Each number is 500 + 40 x the weight over its row's rms, rounded and kept within 0 to 999. Layers, rows and columns count from 0. Numbers have three digits each. The size before them is the row's rms in percent of the matrix's.

# q: layer 10 attention query, 384x192, rms 0.248, rows 225-255, columns 48-95
# k: layer 10 attention key, 384x192, rms 0.241, rows 225-255, columns 48-95
# v: layer 10 attention value, 384x192, rms 0.347, rows 224-252, columns 48-95
# o: layer 10 attention output (transposed), 384x192, rms 0.878, rows 224-252, columns 48-95
q225 056:495515504457460536468467558396543447510539460437537541593547445504579472440536541593487434541535488499559512481471532526457550480567535526500516
k225 033:502470567513535428499472472476597521525537561568537495395465426476501447490563525476549541578404532522527539485469452550449489471485498476425497
q226 037:438573457473517418495541505527513458450518445536480513529537475533502530483423510553558450491574438407481510571434463510475527564481527520538565
k226 034:527510535461452537535429546540517468510437464476475493442511497528455494525503410447417499452515462407480486545573509483461479501467454505556497
q227 052:441594445472529529549468539521551565437570529442506565585539477467488475492496499476503441476508473480517548496543441486552461581468486473549546
k227 041:531490550456475407431564536477467525437435537525511461484482476496545525531410514534501542527487546473568507556429543525441472402512487513500512
q228 065:435553430452518540514464505513520478473521482454500508564514515437518475510491522503465426546512482489486521471497480545479533493547464526531579
k228 035:516460536454390482503533528470507503511392575534554472498420500469507461528466466521497546507538486435527528566447540491451448455502493524513472
q229 078:480493502529543526515583562520520585438634483447479511508511552516499499484550486461481519513445525526523489446525493491549439592433532490496518
k229 071:490558468577508566554482457532489551500527495481501491629599491491490507473532548552515497493495432538548501503469496506560617559559474464508448
q230 063:505548460478495527491457440474497486472433543520505470513543564440521536479538457530515477516486475456526493569493487467461473530484425549555498
k230 054:495483484411520507557533491462431449466494556486503477498541488442471448458554529493528561535461501464504491562500535503517465431556545533483527
q231 083:514545518559516523509555563483474611464571514478465491501520529469509498483517512492520514575471509468502516436443497476509423598426482496430512
k231 064:462538490556487537510439484553526576476562503527476459568560481474528530460533537557478464478491457493483537471474480450571570583533441478497427
q232 083:497507452518464516529467466498473512568477507397506426476459437472543505499495498477501534533574494491572541531490505468462606483516497441439531
k232 078:452488502426499450499487526504485463543523480503520428472418559494439442499450455549543479479524469477537457502475532515495501445449517493545499
q233 087:517489446478474512536519448547538450456451454506505538460442500471521474462527507482529508491521512440486484486512503484441522444548483508491483
k233 085:536512541455496550477492474575550373521462464426515551432447507591568454491583487498531548518516524486468473482512502509469436490434517488515536
q234 110:484445496490467418494543545518557464502530472478561538525513455474500566509368516427568481508478477540478464443465555528455438489546446553428516
k234 116:496515524519531497488587531446521463499415509564536470547554420517500593454483492401473458544545495600493501506501459487487415473551428523527490
q235 114:465453509548514435452565537541502465463525515533551433512506464465556518523580491544477484458505470514511416544484589517461515509545520516515477
k235 117:453465501558535383497484506548463457517496526549458470467499514449545539500584568533438528522508445504525504535523436489516464533541546480545490
q236 111:545508462485522472508525515430479477489499545566518571526552514447573523454456445535544579559502495478507565565513447421440393541550528528511509
k236 135:551478560450497464504495477537464491560530496510557549446508537494476511511453468565529575522410542470488476503505477526488469501481510442456529
q237 121:451506536618474479518445536400471521481526542503475510555544554492473476538535486544563535516549493511549439576471497527490505457461494444544528
k237 128:430546499472419524477529488510507498515569586485532440521559498419475488467469462507530518585507487527517483569518429514562509445448484513493499
q238 117:452488457462463457506472496580492452440517596486525512530477563505504501511453485452479425539508541527493531577496471468467529540508505494500528
k238 128:454517445500466544579501512489457501508497566486530593498552483470548479519424528439502460469514476520541561492529435441476552534438449487516564
q239 118:494519541549505454432448535520461564511610523555509517521498509536470449509549531441442535527445529474434512505510506551501438489509473568393513
k239 118:527503455489436475442489600471518542505517530494510524529491479518532454501514519458493507458425517468470547545451494436469493482569430570442535
q240 064:474544528477518512479454542471517457494538436474499535536533434507551467518520562548491469510519517540462510445451518549493578454582491528486568
k240 027:545460538523549494523531495439579539477426550507509536398433495428536523530469560520595500508440523467500452436538530493524481578513483568526566
q241 055:464489473473532430442560526478527458521512431543459471487512437509531483475495498521511459516564518525530514455468565492481504450515520555461533
k241 031:485460487585531509532488456424482488534545576503560479492489522453474518483496558454468475503492465458508513531431530438501473503502450505556514
q242 080:479528485526469563531424484454514480490536545501533522496486564511505517532553469474557538492430496490509428531515454468526493529456492483577475
k242 037:557535537449466379505531577483478519487493516511490517447526456471498435456501546476483632583468514448510522507544515563534483395478517510523444
q243 071:525503534583503504514560531504508543455546558481449488470496473580493532502520522494457595505465533520526460458526524448566475543431547426480453
k243 056:455575463543494511526495440548511501501551546456536453564521467469480500473562522518530546507525461531554505477488506518525551504558505453451496
q244 074:491463502537540489539567549498520561458598490492468550531543498497459488484513475484448552495470526494582489443535490475559476596414553441429495
k244 061:514546477575444570538476463600469533495538496469505471597551445525506527485512560562462524509487432512514507475459480500518582515520446451537449
q245 058:522455557531520423470573572474501516493525500563542504432490527542463516486544461468535587420505541499512481519528495444521505482423537459452439
k245 037:484529469551608597548512496522474554440610468405409516505564464467513499463526548466488418513480558508505489484565476486518555580481497534559529
q246 083:459522487533531526511515528507494568464581471481484491488504546474504478486512539542457495595478527501525546420471485495520459561458514478422559
k246 061:475534497543495604548451484570489502509540498519536473604566502466480506467545496543465446462496473539515555490494486458577557518531438522506445
q247 086:553478560468581513438564570487508510459499495532558506431525516458467584542512417445510486426485536494480437461496456454508494541472516487487440
k247 055:488512494489531504553524579505428538424582462465483515645507409452563517503536528488499502556450523549511539482493453409461527499452496512448518
q248 078:527470477483519608489536516423463512412505502532506455551538461526482480450473556476521496538534478530455417451470527475402494541510499578534412
k248 075:570444469539511514544485488562383538440579460466500429560537487508450465422510441518499538525441446502502480493483494480465514516506477424494505
q249 100:499511477524506474496515483483461592422517527506413507520517516470528533533477493515514479551475469450494470465438530584442450550550527476446481
k249 089:532499517524522531495471538489582591483545520468428531571532452537520574463511536515492481492485502515518525414484511546510519579547517495467461
q250 099:462540533478429493491506506518473501478473513513493543575503431499491464440458570472524532507525499524472417521528505587437515477519518526433470
k250 113:424458463480453506510498548481507528478505466532507535465496450438493519448442537475570518435472502569461474543520509543470511464473494484459525
q251 129:555473465400427551516539523466481488468489559410516491512484539532534555534510508454537565435468468427497512637532489531506472582462503458516425
k251 114:544460551470486469521562475515487500534550478421508496546510550519477504584519525451570502464474560438482418595518534570477419542483533463451430
q252 122:554504456511509470512503511450479507497554438478471524417474467492520513429513546521546510506527498518495486527568513512439447477561499479541560
k252 128:531460463540526534506513527460508472521521455483520489454482425513527583486543519600466487519511413455532476494499441450524472499576439520563468
q253 115:468528528521548502526482542524551553490521495559552465483560511505481480527500547486435482477571528546489437480463550580456591453505458522493529
k253 136:455455438560480531551501532422526471525459594545477474452508477481500490460509538523497483444575520523535499548469522470525519493567490520498519
q254 121:494509483473545470464512519528516565528485458444508507469486484450469514538483528494469503536490519517550541489442453419534450470521579505505553
k254 127:463451441514573444513467532505537533491475509482497642523472524499479515487428500540510495554458507494489533520499469468534531470541554461506539
q255 117:469495472514574483543431463538496484473555517550497470588520518511500596514462502569437507550521523573480497522453562464517528483453452556491485
k255 120:481508417451561491504484521482463495512554490470503545501497549487426558461478474557513410454445479502540499503492494475515427467536495459527495
v224 106:530503472478463491511443539497558510503519509438543513442459505521508507484490462573453533536518508554527590567503506458495567473518412498493500
o224 109:531513623482523514538466556430563447469485465493526489529555494484526482506508535539509559489463514389509447449529507503505510483517592465555459
v225 104:502522414519507425557550497499461530521476461509447436489544487467570481425476577487499466562531490562508548459464418463406475540535466511484523
o225 102:490466489562558538510503459486513465538506469605548498472532498439437482508515439470508540482503479430508535467547494621600517478447448530521507
v226 111:525500529536539451569504502466486541424476514504539485510517447464550523553527505539515502471537503428483498533512517588446512465570468469471544
o226 115:501486499457463536534525502464537494494465552498494465504493545466467528485531468470519512517481463540495492509418520502485526593542478479501529
v227 103:513452523490524493538457485442540484554561529508480495464487542555480455576489507476593563526492464492466476542555485521457475451469500507572540
o227 108:485508535419453503516486458581480515486540523523532439591442478484507474467534511519473483500532549510516465548502532399506457548553417478483477
v228 103:531521446548454492550502520476489505526496487542542527483528532567522507469484508454549502507488458510523476467512466557514512491508525548492558
o228 101:450502527534441531512526479463504541495489495539564478500460530480464460518538448515467506460546521502486491467484488447598463573500402552507496
v229 110:558548445469568525480528462505492520576478422494561482486474522539471438542484491521565467487518519535562567473578507489489508483494535480556487
o229 114:502459528533475469548473545532576449513443519530523436495549473519466499459502467511411560474449451517453507526479516514499565478538475507576517
v230 105:522513493519518486540475463521456462495497608554519476468489540464531494461439446508505495454505453540479488517556456508496465555531454516494474
o230 113:458446527483439571537535549478497465538515530512513483586480413510509469582522477465535543553504539486470550499525464519475447470519499523481534
v231 114:398434534518497532515553444569548487542460477506476460501469493518477540510548494554515557434489483519490521470595538476432542480487481506528445
o231 121:480436507468484459502430555552483508364523493544563553537556480528461452491504563480415450521503488473445510549495501500497469544494578538490530
v232 110:498477473508489462495471470540547483514618462475432466487517437504493537531503529514528506477530557540492528474514529554484479494596528454456561
o232 113:521504490550493556484441574482450522504430540474567514524532551508464503538450490506480545502465531501543540506470467468546499521496547542500547
v233 108:509559461452505537463536472507495530513579566460518558493508490490485472493442522509467535485451473453503512478442507517507487470450565476479460
o233 110:542505542558513529494519489493503483489508474506462449451547523509526486451508525441584538500504512488488449483542498502522553546500492488483487
v234 113:495413527485530447533506468485458455419524445536473497428492442497452492518575494550546514561501509455506509532530611559517543493522502529544537
o234 115:512557492564502513569418476508435467583426532499520467555526617518512530468502538507499439468494456555461473528428510416450478477553469485556509
v235 107:489444470502474531543491502580565552540466551491497570502502498492510469562483445505569462421477450566461475552469535495483421488497496462560515
o235 109:453495500477495467481485548487545455500494477583468476506482484543516453518502547492453482590519480496555495505571520504470638515483449497502480
v236 104:466594490552512502503530553564485473511545482471504488545475484519477497459498479478459517524473522528515606505450475507496532557569533497424378
o236 104:443483502551470418484548439496515482461498507571594528472520452460440460502514502491519517563496437534465479490593504473547432457481521589537528
v237 108:531482531390508502463480490477470463517563563517510483518463452562519481498502537489501520550503430441380453539570490526512503491507495519438520
o237 110:463472554568463460555507434515433514521475479482546548534505505497490550481507535466551447483541556484503468503402521492464440523552516472424508
v238 112:520487462488530419502510498489487510474521593491508444566506539494544464483499546506544509470552577383506458448518545528556464468562547492571531
o238 108:564494480493480617533488497495543490468533543402493477532511528471502494503502551472480484570522452470518506453382521495490517567538421512431509
v239 111:532518544449511525437508564484430433484408507513514450537493479449458497521562485441544453423513506499510482511550489406524511466469561487522484
o239 111:538528523486493532528525502530542466526530494414391521491489546567528558431432495493517474532482543510564487471433566591440514465544448515446523
v240 109:437458423449459569484508484610567563441441453474444427540524487520493521560494490538494485497407561519489479503464463530538483465511482458543538
o240 105:519519554454542452481480462421462474501493502493567482495453545479455476485469542501441583545525452452500478465540519507517522521517542557498499
v241 119:473458452470471504459523482444460446544436564534452527458502520451492486459491499494466456455530514537560498479517500418563581548518472477503480
o241 119:601463507523535563531480618579561455527533475459469457513485487536502513493509506417494497529512522440494497456550465568501448440505496558464471
v242 119:456472452466465508575516483489487463485508486466491471516454490522425504442527609505466474534516500531492434541573582446483513475599475503449575
o242 122:463479555596542499488481505503489483511469481588523508519542570507493485541426443509499476445474516441525511498489472483568483528442472518587503
v243 107:580474498479463605514516436539522521495488498534455469528455486480543502492479447485437494516536439522451562568520477475482535495422510515526492
o243 109:491519511467509435488485454467468458491557499487483492536553451522483476463463570449470538557519522513410467466457502518472584357519508481501507
v244 111:528512533459544501461522472468452521537484447469572537488523496482478486490514494454513543453500508446515513520462552464518485460405522491487465
o244 116:517462411519488510516477398576534532464565539582467523470498546552490536530446404530541461448546516553493484451507506504491480504455418536511530
v245 110:481513545459459471580533399515496455504462583464471568527460588511526453507490550527497502525443503510413500539524485490472489498488430471436538
o245 111:406459524434564518420460486445475510482539507544548429561487418531453496490528444514526443475558555451494510463529475514485500541498460484534478
v246 124:526507542457475466471512392503486562509436482505528549441563551524485466522505451510447477518434548486510531500418465478526473489474519503532491
o246 124:439517432458567504458530558467540478481469522475488479591428451475511521438471540527492456480479442542499470439537463517458533449503510473522526
v247 120:594520446555490444534522497557456524488485500594593507555467486489533579504514480529510430529517484496538528527493481480491561587506467444518416
o247 124:457514481459528504506524447476566454545538483562461421508540562479534492480567520503539557448479413536445513428507597543502513429472477492500485
v248 099:565559436531507454493484510444527481494507506490539549485517495545551479537488417490494450571512485502574591518458473465442461471485556544533487
o248 099:384484481462425515507554539533543504534482511446491432463515499443517494445576526490418496514476452502485464526467548539494541464481439454578446
v249 101:495490537510505463497499485522543454564554537466472522473477499427489447522538501504540518468485531537436554499533510487481415500530523442523540
o249 110:550494510463479584515507519562489493476518477531529516591537516468445449496459469468464478617513568531486490464493565528441506494500495542427550
v250 107:517445529525520448501534466522524517438540559479432449573526539534467505452449522451443518433485515470479486568444553490459491454545533593496518
o250 108:432471443513446542464496490522502499441515503512494522464504470505520393512491511513458454537566485535497536429461416486514558487476512494543542
v251 106:445531531490459489502574423435527484502492477490474540431442470469487468431526496563539540495435454494459587464510478542523519514496493454577543
o251 110:507497577582530538506419566481455468516476537516526510587499545450456489464515540490506490571478525506550495546517560469496476517512504513523527
v252 111:452564568515486536504480493481486465492517513486500622461540508530524479527485472519512514488469534459505495476441491511468496486470526522540444
o252 111:482550472462470489500501449464496545515502521459513498543445463557526527479586522475529487481536486546547486537503464431520432504541457483468488